config.toml
d_model = 192
d_mlp = 1536
vocab_size = 3172
norm_eps = 1e-05
positions = "rope"
rope_fraction = 0.25
tie_embeddings = false
init_std_o = 0.00275
optimizer = "soap_variant"
lr = 0.00452
beta1 = 0.95
beta2 = 0.95
train_tokens = 1231000000
Each number is 500 + 50 x the weight over its row's rms, rounded and kept within 0 to 999. Layers, rows and columns count from 0. Numbers have three digits each. The size before them is the row's rms in percent of the matrix's.

# layer 7 MLP down, 192x1536, rms 0.162, rows 100-191, columns 1152-1215
100:527463441500484530485434492557570533515445445535498476595484528522477510402588497459421461522604528461554533501573673520497541527490450459489530521498527569522425481455530563487511483487537562
101:529460509500478559446559513583396524569466425486481509546513591421470512534469563547450419512418517521471485459531479585483553539470460422527509534557569555441523483507463474366589524473476549
101:583580428562497538446613496501471559478523499493544523493504523427575488543461521545457501573520596554407554519466537470524552534511522574482494520441459515444460554421464439606511505470528499
103:488500461559475584517515477483486535538570439495420454482569488518533528480446453676493473471460521569404505540465619536530479436478490422468379450445554375510552460506498497493531469515479580
105:532505511480483504536498480482524530464524455479419363534448515469523441503469462472503469558534484467462458582457436422529423554514415532448501436473496515472556458575469517493472484472578529
101:488475432499481362500490565516482469468534495472433525451424457426474563478531560537468462452458474485422535473459552544454505584506539527476565421559507451536450541469461486492434538500537464
100:507544513415547531548516599441541515435474450498593573533490482588460477481442522462513596562463483546488438485403478417482380579435520581447501463511541567531490532501441451467524503490466448
098:474431509501432437528448578451400483511590517524499477454558523529534514518477486578486559429534514518605468465616650529584443454562534513473492448455475506505475568494431539555438497569384457
110:537591467478469539581527458489501407523527465554445599461495545506469509509426536525516478451501416527594507511406440512470460494465461415468548471447530500518503439525574451554543525532462398
100:498484370510515505568511580334541471462509546462451523487405487516459496492539526532437516546496537385470460512470585499547474551444576552464539517473578564470401470481566539458541454535498470
101:545493420456453432548480524418466484572453499506538456468570543483508514525473549521518361422538557507533463368458391456554498508486466351525569526506527493509509458523523542488475509465508488
105:496489472426495503487553446476484421509467557517471465629510554438589476569507498553545524497489477415529555534409475522472488448463601612481494496491508465517450424469479401485473436536566542
102:594474466551497531465478503452493519465460468464434499547548524546433489566517506498535473440576544474445438545452560548517389544519503538543494397544500482503425516485475465481491417470536474
101:482474468527491451485430484580490524478477489537464543438563468550523553460484527387449608496568501447542534501596606422520468516478581496495535444517499421413571541448560418545471394567555521
103:510509422501339568478346398421589559464503427460551544626507438487547570568510515555591436538496526598537508488488404506491504562534546528495473504473435482462337588454488571542523502522513578
095:499419443418489466466504502537468564349482484478599543468514495486490472444438518489560489550456472536505474472542577568559421469498504512480525481473533460346496480450480528477414485436446449
097:515514548533542501515474505476490435418557554553541515585455549490552511523479529510513536463487414569506464446444495462425487518380533547486432454420536436371583550452507482548518456531576520
102:560497548494494579503528541465433472569565569601417482456456524546489416496543483576372540406534523481525489537545471474526437464450550533470537572433568515558498511506515470528519437472520512
099:511450430510452477487463478494467455533461465462447462505446497463483450395418491538474469515397514486477489422535470478458528467539496486430526531373525490458530492452558492542457465427500394
106:531561430497467596477411470532589451424568461540488491519524463503523470517500473476524502464452479486522428546402464463472508558434528543458509566454506599502541446523514521480488457568511533
095:442446468602517570631538513507444454605510502465563522456508519555484483547499538513492389581534480552419475434477531578561530415537561407521523514506486508547500523406482408469478396514510475
094:505529510611367405482532510568469494460459517460541475417439448487523534574501477560492555454545510493578583467525448564454541547477474530518448533561503475506444437540512506537529520545510563
101:477525538416516511410454516499585491559469418539536404473530515465452563492439522448419521542525534501481463495591491439479502460437562525486560610533493548438392503518496437557500529530505439
097:526496470528452513534433445563560469500497463541487484537553456511493455506525594409449493575570503529557510493487497516459424449443468543475506445529470534461509466457495433513531507519534468
099:525551491588490585341573572436480469386514494429480317522420505408539583519421457482575415499501411558571570455502560527396478495419515486483463496550501468492488539527579472518419523499510448
102:527523470407451476449420544511508524452496441553498443484525536424535494486514466500520541557564499516547444415567511536513520494467416479435504452577528535490550489471452546484442465500469500
102:702416406508458493515465502561426505544578518508573494524530540553591592435461504451560418542466536520555369460452515492470471477599357483502530502560596566580473432495500497468540425521452635
099:467460481499504549422467385432453465440505614513433501489534533435400480515518541496515399629593498536571533451397468569511482503450540537539413484557505460423457475411411437524558475554508508
101:571522482528498484414492462532515583450445461502499464543456537463489499485521487388468423488509469493464451460584393632508572487436518613524460502452450531523404505459532555556566449552592428
097:496563462456521521470506456513502566473554555477456499482447459461456554532568596458458514399465496467476488445517528518562510532419501514496505606507550550516451526547452569520490472444539510
098:540543509489473440547552520473494480523518559491512484453510479470496466448459440523535497544514528495461494575477483560459496592505575572555420583425463448465468507449372517428480396511510549
097:520455559389463489441467489488447557568469489532427434479595549498593500477410560538468515541518493526403474514451453485519466530499607517566496592512540499533581532540495437530554506485557485
098:526577531358418420408473452431442547525513535477479444466505422481483566457593505602458478386491565418525511455499502572496539507501453335539460553527483584553561445455432470440541482533528570
098:464540478441441519513541505480643435536437528506523487476509461416480522554572555499487523460535385451511454380505493485533494462544539431564471506423502486492515420457523471536498544425463554
100:514580427561415503372521536526468434643456597520444557555484443530507606527471486476536462531510533451592502446391581524467479536558435510548484509442485450548560427468448440457368533379502573
098:565616479519484494520460528506473463502563484520491461533497438610557604531500528503480489579500473529491523413485503445547452514578423510454503602488500513482524503458536410469555576526588549
105:490501438550382515457564511488454487579495620517512448480508476431361568494495528459499531441512469469525503466494505545496471466499419492472534505541475523402426433496411476584521485570372555
100:557431499466509456510580564649449572463489465526490460507532521550551472471571510589469488439577539471474481523458367514446492467488508521458415472495459603541488466458492576451446449513448451
103:491455466458494465477445535513576508467486497519584448506491497456570572522484565509423575548457571470428540433467475488502595457457539445501515505506449549533517508473502457581565451564500619
101:565545532599471502490459483408600499480538479570558574447475477548477500488503456505514543547583595488483423458562508485520489463592567517510483500477557480498536562563574427511587421501570540
099:491537633536479578548558548557456467385548492522617522475463507489448525454468593508403469472485408531522488484537601433489515527453500480560490465558503426580521562587564480544519547513495527
100:425517402428553565491452500513525587506599424500457530512517484453487486521527466450535519512466477492506570481381517459504501466510489589437583499471408471476519455433396427474497598539514557
097:441449388488500488548500502484525551569476455548497529482475469433530463422550555580466550398481498475555526453445497550426659529567548524577521440472528521501492495441464480531476503508505490
099:415513370461460509476566464568514569510550515491522517410428522516420539342571542469479495576517495451464576542539520480434412550609513434558536557611492532464516409588588515544425462384500448
099:508497421404471399419564504503528505465493452493445548589530554444527550505503489488549428510430522409479478482540574496513446490579455446450468547551502489570580431433438524499518479504384521
096:413463461530544508517520417576508541566529473493534473387534494519472517452450513612398468590621599464416393542537489491436441523414495614551462496407476483527446413489477537519486478554490540
097:581415558490551498529496482477533528564565470519483504484546480530511496420554517545514582552493560520472514487429548487610588513434491431490553455477500467653489547533516526512542459583513484
097:420471479581533538598606469490363495510458424381465418558585497402492600569530438569418494605497500496597502543459423558492433487490521599458492621453539580468536497540468515457450525504468630
106:459408458588528449517453480488507505452456581508483529399471474457438402493420563473474484531510578540592544456477583479590541545455547451491462477496554509531540469568639536544512525499611571
101:545490463552463532467521502470613481431445452468500520450490515351491525473552505453596549518474435563450491507416585521475425568421530519570554534489449460564507448519449528459462537519497448
102:457501387614530506518457532546549562563530489508532521538512476539496494478431538528553505448435455462412447471448412495547536497430480507542495451552470459492591557503455558505555503430479578
098:596471549563550504555487530594534431510421514516489517446458488523468428485483392422434560558549474479461518450564548461467520508476542451527467527488495499482406540472582499440532501484540486
101:430505447504467480593426491476472493407446486494529503550406489543476553570541441538505444560521499449425447561469490547558476336442495608510493480575510542588525498482532416536526543443473502
101:552405633458462611573465467605433533509452502544478555451518550537466508521490471465566522439475489492536432512394482442519563497491560464518495460482487498470373477535486468537506485486432534
102:389476433558584481592581487415541454597479422540419523420435536450478467550516536452535544453459446486498541469493493479482440477459464540502428510485526473501504542495543507508497524489449548
111:410478530529527505477474449523463507571479461600593499456481575537522491467552534509457488485494517456479477464514480517524512557503473404504551490530538499563486563592435475392506507562564540
104:520505509555492526431342510492447538480503431470437513472461474505579449399527462527552474502502510552482577483480656503528545553552448479506521483436513526522453490521513528520440451497499490
098:515543494558574528572491438426570522506444481586433483441493544437574481408473506515495442569604502500516492489465507510481501469499475544468511519426556437500430530569457399463440531516484579
097:462517511512495481507645478491471494510547560420572508606488492499498530437547586465542395537509482540517487427488489388545488433437440587564377557483457423538490591491438562542456489560473447
100:418416536458505539510519493456523436430485428444542572476530582476483584502667519523426491535631517432399462519541539440602510533501569591482524512450572533445414495541481527578462505478494530
100:550516595484515586523476509520577474352518465484486536426352615497491472564485540475552435541553464500463562503499487492503555579434384450475495566426457528556546475507598450495424527506506478
095:507461501589456564578547506481418454552507503501451485517458526574428491554576491426412477437553442538499472572422412490443429517438532537461434496530528550417374419505513530491497492591502558
098:511508543661481463449567472491409490510538518411493583585429537482453451572413462434557459476496518441497537512586432485465534477531499517463467461519563467517576447491547500590523453548500516
102:553566519495519542523477466442597523418501445534616606532546518482557527500591445495455492540576507478438625551572527482461511501557501577400538498509417605493565456488514517555416488541555510
100:522512406344536519485500525471536500522458501493548556543476495435483448490421586500552552447575452526489512445483482520494417554476493544451533538521483531463476585474496436550652493500515523
104:558549476562438531456495501449367516542541526549511502535450465502508570604472477613539529455499503458614583499562493519489497522503548467516527548521537480451508491454493532471432469485448594
104:508511464540566503567422486412491488476551519464519520518528474465429545439501473418546537500526520531377436548441404529481440506467363499580556563543549400499466488549488481517503514479585501
098:505451449547436444537444495563461548480512408434550467453471592577597435490434559550579490587486456481540473421431504501524381508554487461503483558504471564451466485508510515473468444600485526
101:584460521589554455408540460470458411517562451521548549465484401538491513491445440472457514495512480446514547580468565483527583402448444349427513532503459427449449458517467440452545485508472485
100:588524550464481645596500472546532558423482519542512434517411506494526521460454520542445414519575507484575497484379548483491546509465429508549379507558483400497505524530589504472625480511440469
097:470518518569530458551528476611435558455530544475540583592551493432491534459479485428470467470454530426491565484450511339502574489487449440494429511580484485500446500515425454561533585544470536
100:490432503536534479474507540469443490573429501487516569565465470570603554579515531549502465459469472601462527391487530483572597533427489505456512505589572543459601539437576484455469454430539486
099:576490506523490470546504567513521486545469400539494463494579594469594515500393534452511473474519486501578434543422579502452451570399555593395477485458556529525413502515468543507478518474505374
095:510493439477524510387625423538508507437565535436491523552531541509398498454482421374526599377521559530506483475434459586400457480469465467568497439514485554482511466499546596428433470533550414
101:442602480521476547495571480467473559562505520577526443475492483538465497455424518492427501537518481450518534445562553511533497501611507543508496495520443503443555511487582446509411526578479494
100:494556513498493499481389500474477485574545547516525415531475429453448487490437611576497586480438505454587487537555534559529407544477443463525514470582476453419442514583422575507388358506519512
103:511445382470511586466486591547505454503476461537531505528471518529440474464470486491594460551528479510545574443448473437480516479491488686459535446451589555413513523468503486462466491473541568
099:531494559498485497421395475512593472365560517455498510435572540464492497461448486388538424490531490494379427455440545579539451567501512450455550495499555436481475511572498451448454495518493558
097:497604540572457457464509556536457532479517471480520541449582442486510486518585490589419492498468517468384461527481528569472561498486403501517496545520450499507495469555490451498580503586612529
098:542490498481460534430442539371515528408496465543481447395531410478462475494548465548533469484546473462473428652530470495565424457505526495536515570424528461431521492513469542526514537544549486
101:477576476553480471539484539479533490578517404484489499424494454504483554506503422536456491488564459481498464496453509482548637566484525473519529521605489532518424502565468487481444497463460443
100:505559586555520546502482517494558442483489402474560422525484521451466587467384480535531471417475469414449481497441469404413542457524464536562507474487459475441582503367543498473563514568561472
102:537492526440553503370534450474525531426558460502590559543480543501579488560513521515501524549421512467577503584527489533498462484553483550485475563593590395565406508499504446536515479490462547
098:569510480617493534381512478498428576539480479461501463469565438579443566493441553530543440456463548566467508524474506513448543518468562533503498468577469566606649469528559553578523503496481435
098:541442577493488433400486402435416506660500520429486602554432566537592567505508430429527561515525534520614523446428536530444488489446455457516519523483589478412498533530506505458573494553507508
096:465455500478506485460517492499519552448556473500460544513458462452491525596547471600517561531545521503530407396525535491461442387529493548507518507493477490490533444558480486491555448482487481
102:460477572497516441468506458553528517516499494433551488536495433557462481476526572511537499578500443492552513509408542516459569622474428562476463508482559552518470510549457503446502449475486465
103:567560619512456487515524552544500558454420438520410544530509523485541598390545482512498523516522526546466533462522546505478547588541541573497504582604516503523403456470543546502488535421450565
102:498518502429528494498457471490600534471502489607537492524513475433549503489516489449532532514409492507464438484507475491500551528545580571489563536459553541523536439498495496415447457524511436
097:487495470491503430550496513497540542526524526481491401411474447470532474510530442573542503460489486449496519448435636487591534433411649477505572545354526508542632557564505533523470443475497537
099:473552502521510521517603432461498532561473512415548468525476476523510503582493523524484513461485455483604452503477557517580403543454489563520555530462558454492509478510533486442346462518519401
100:421522450519512499479506501489503428526402452539502459619535512466483506481565467427479502351491538450384507449548500515469535409478407459497509508580481552472461454512579471437460511502480459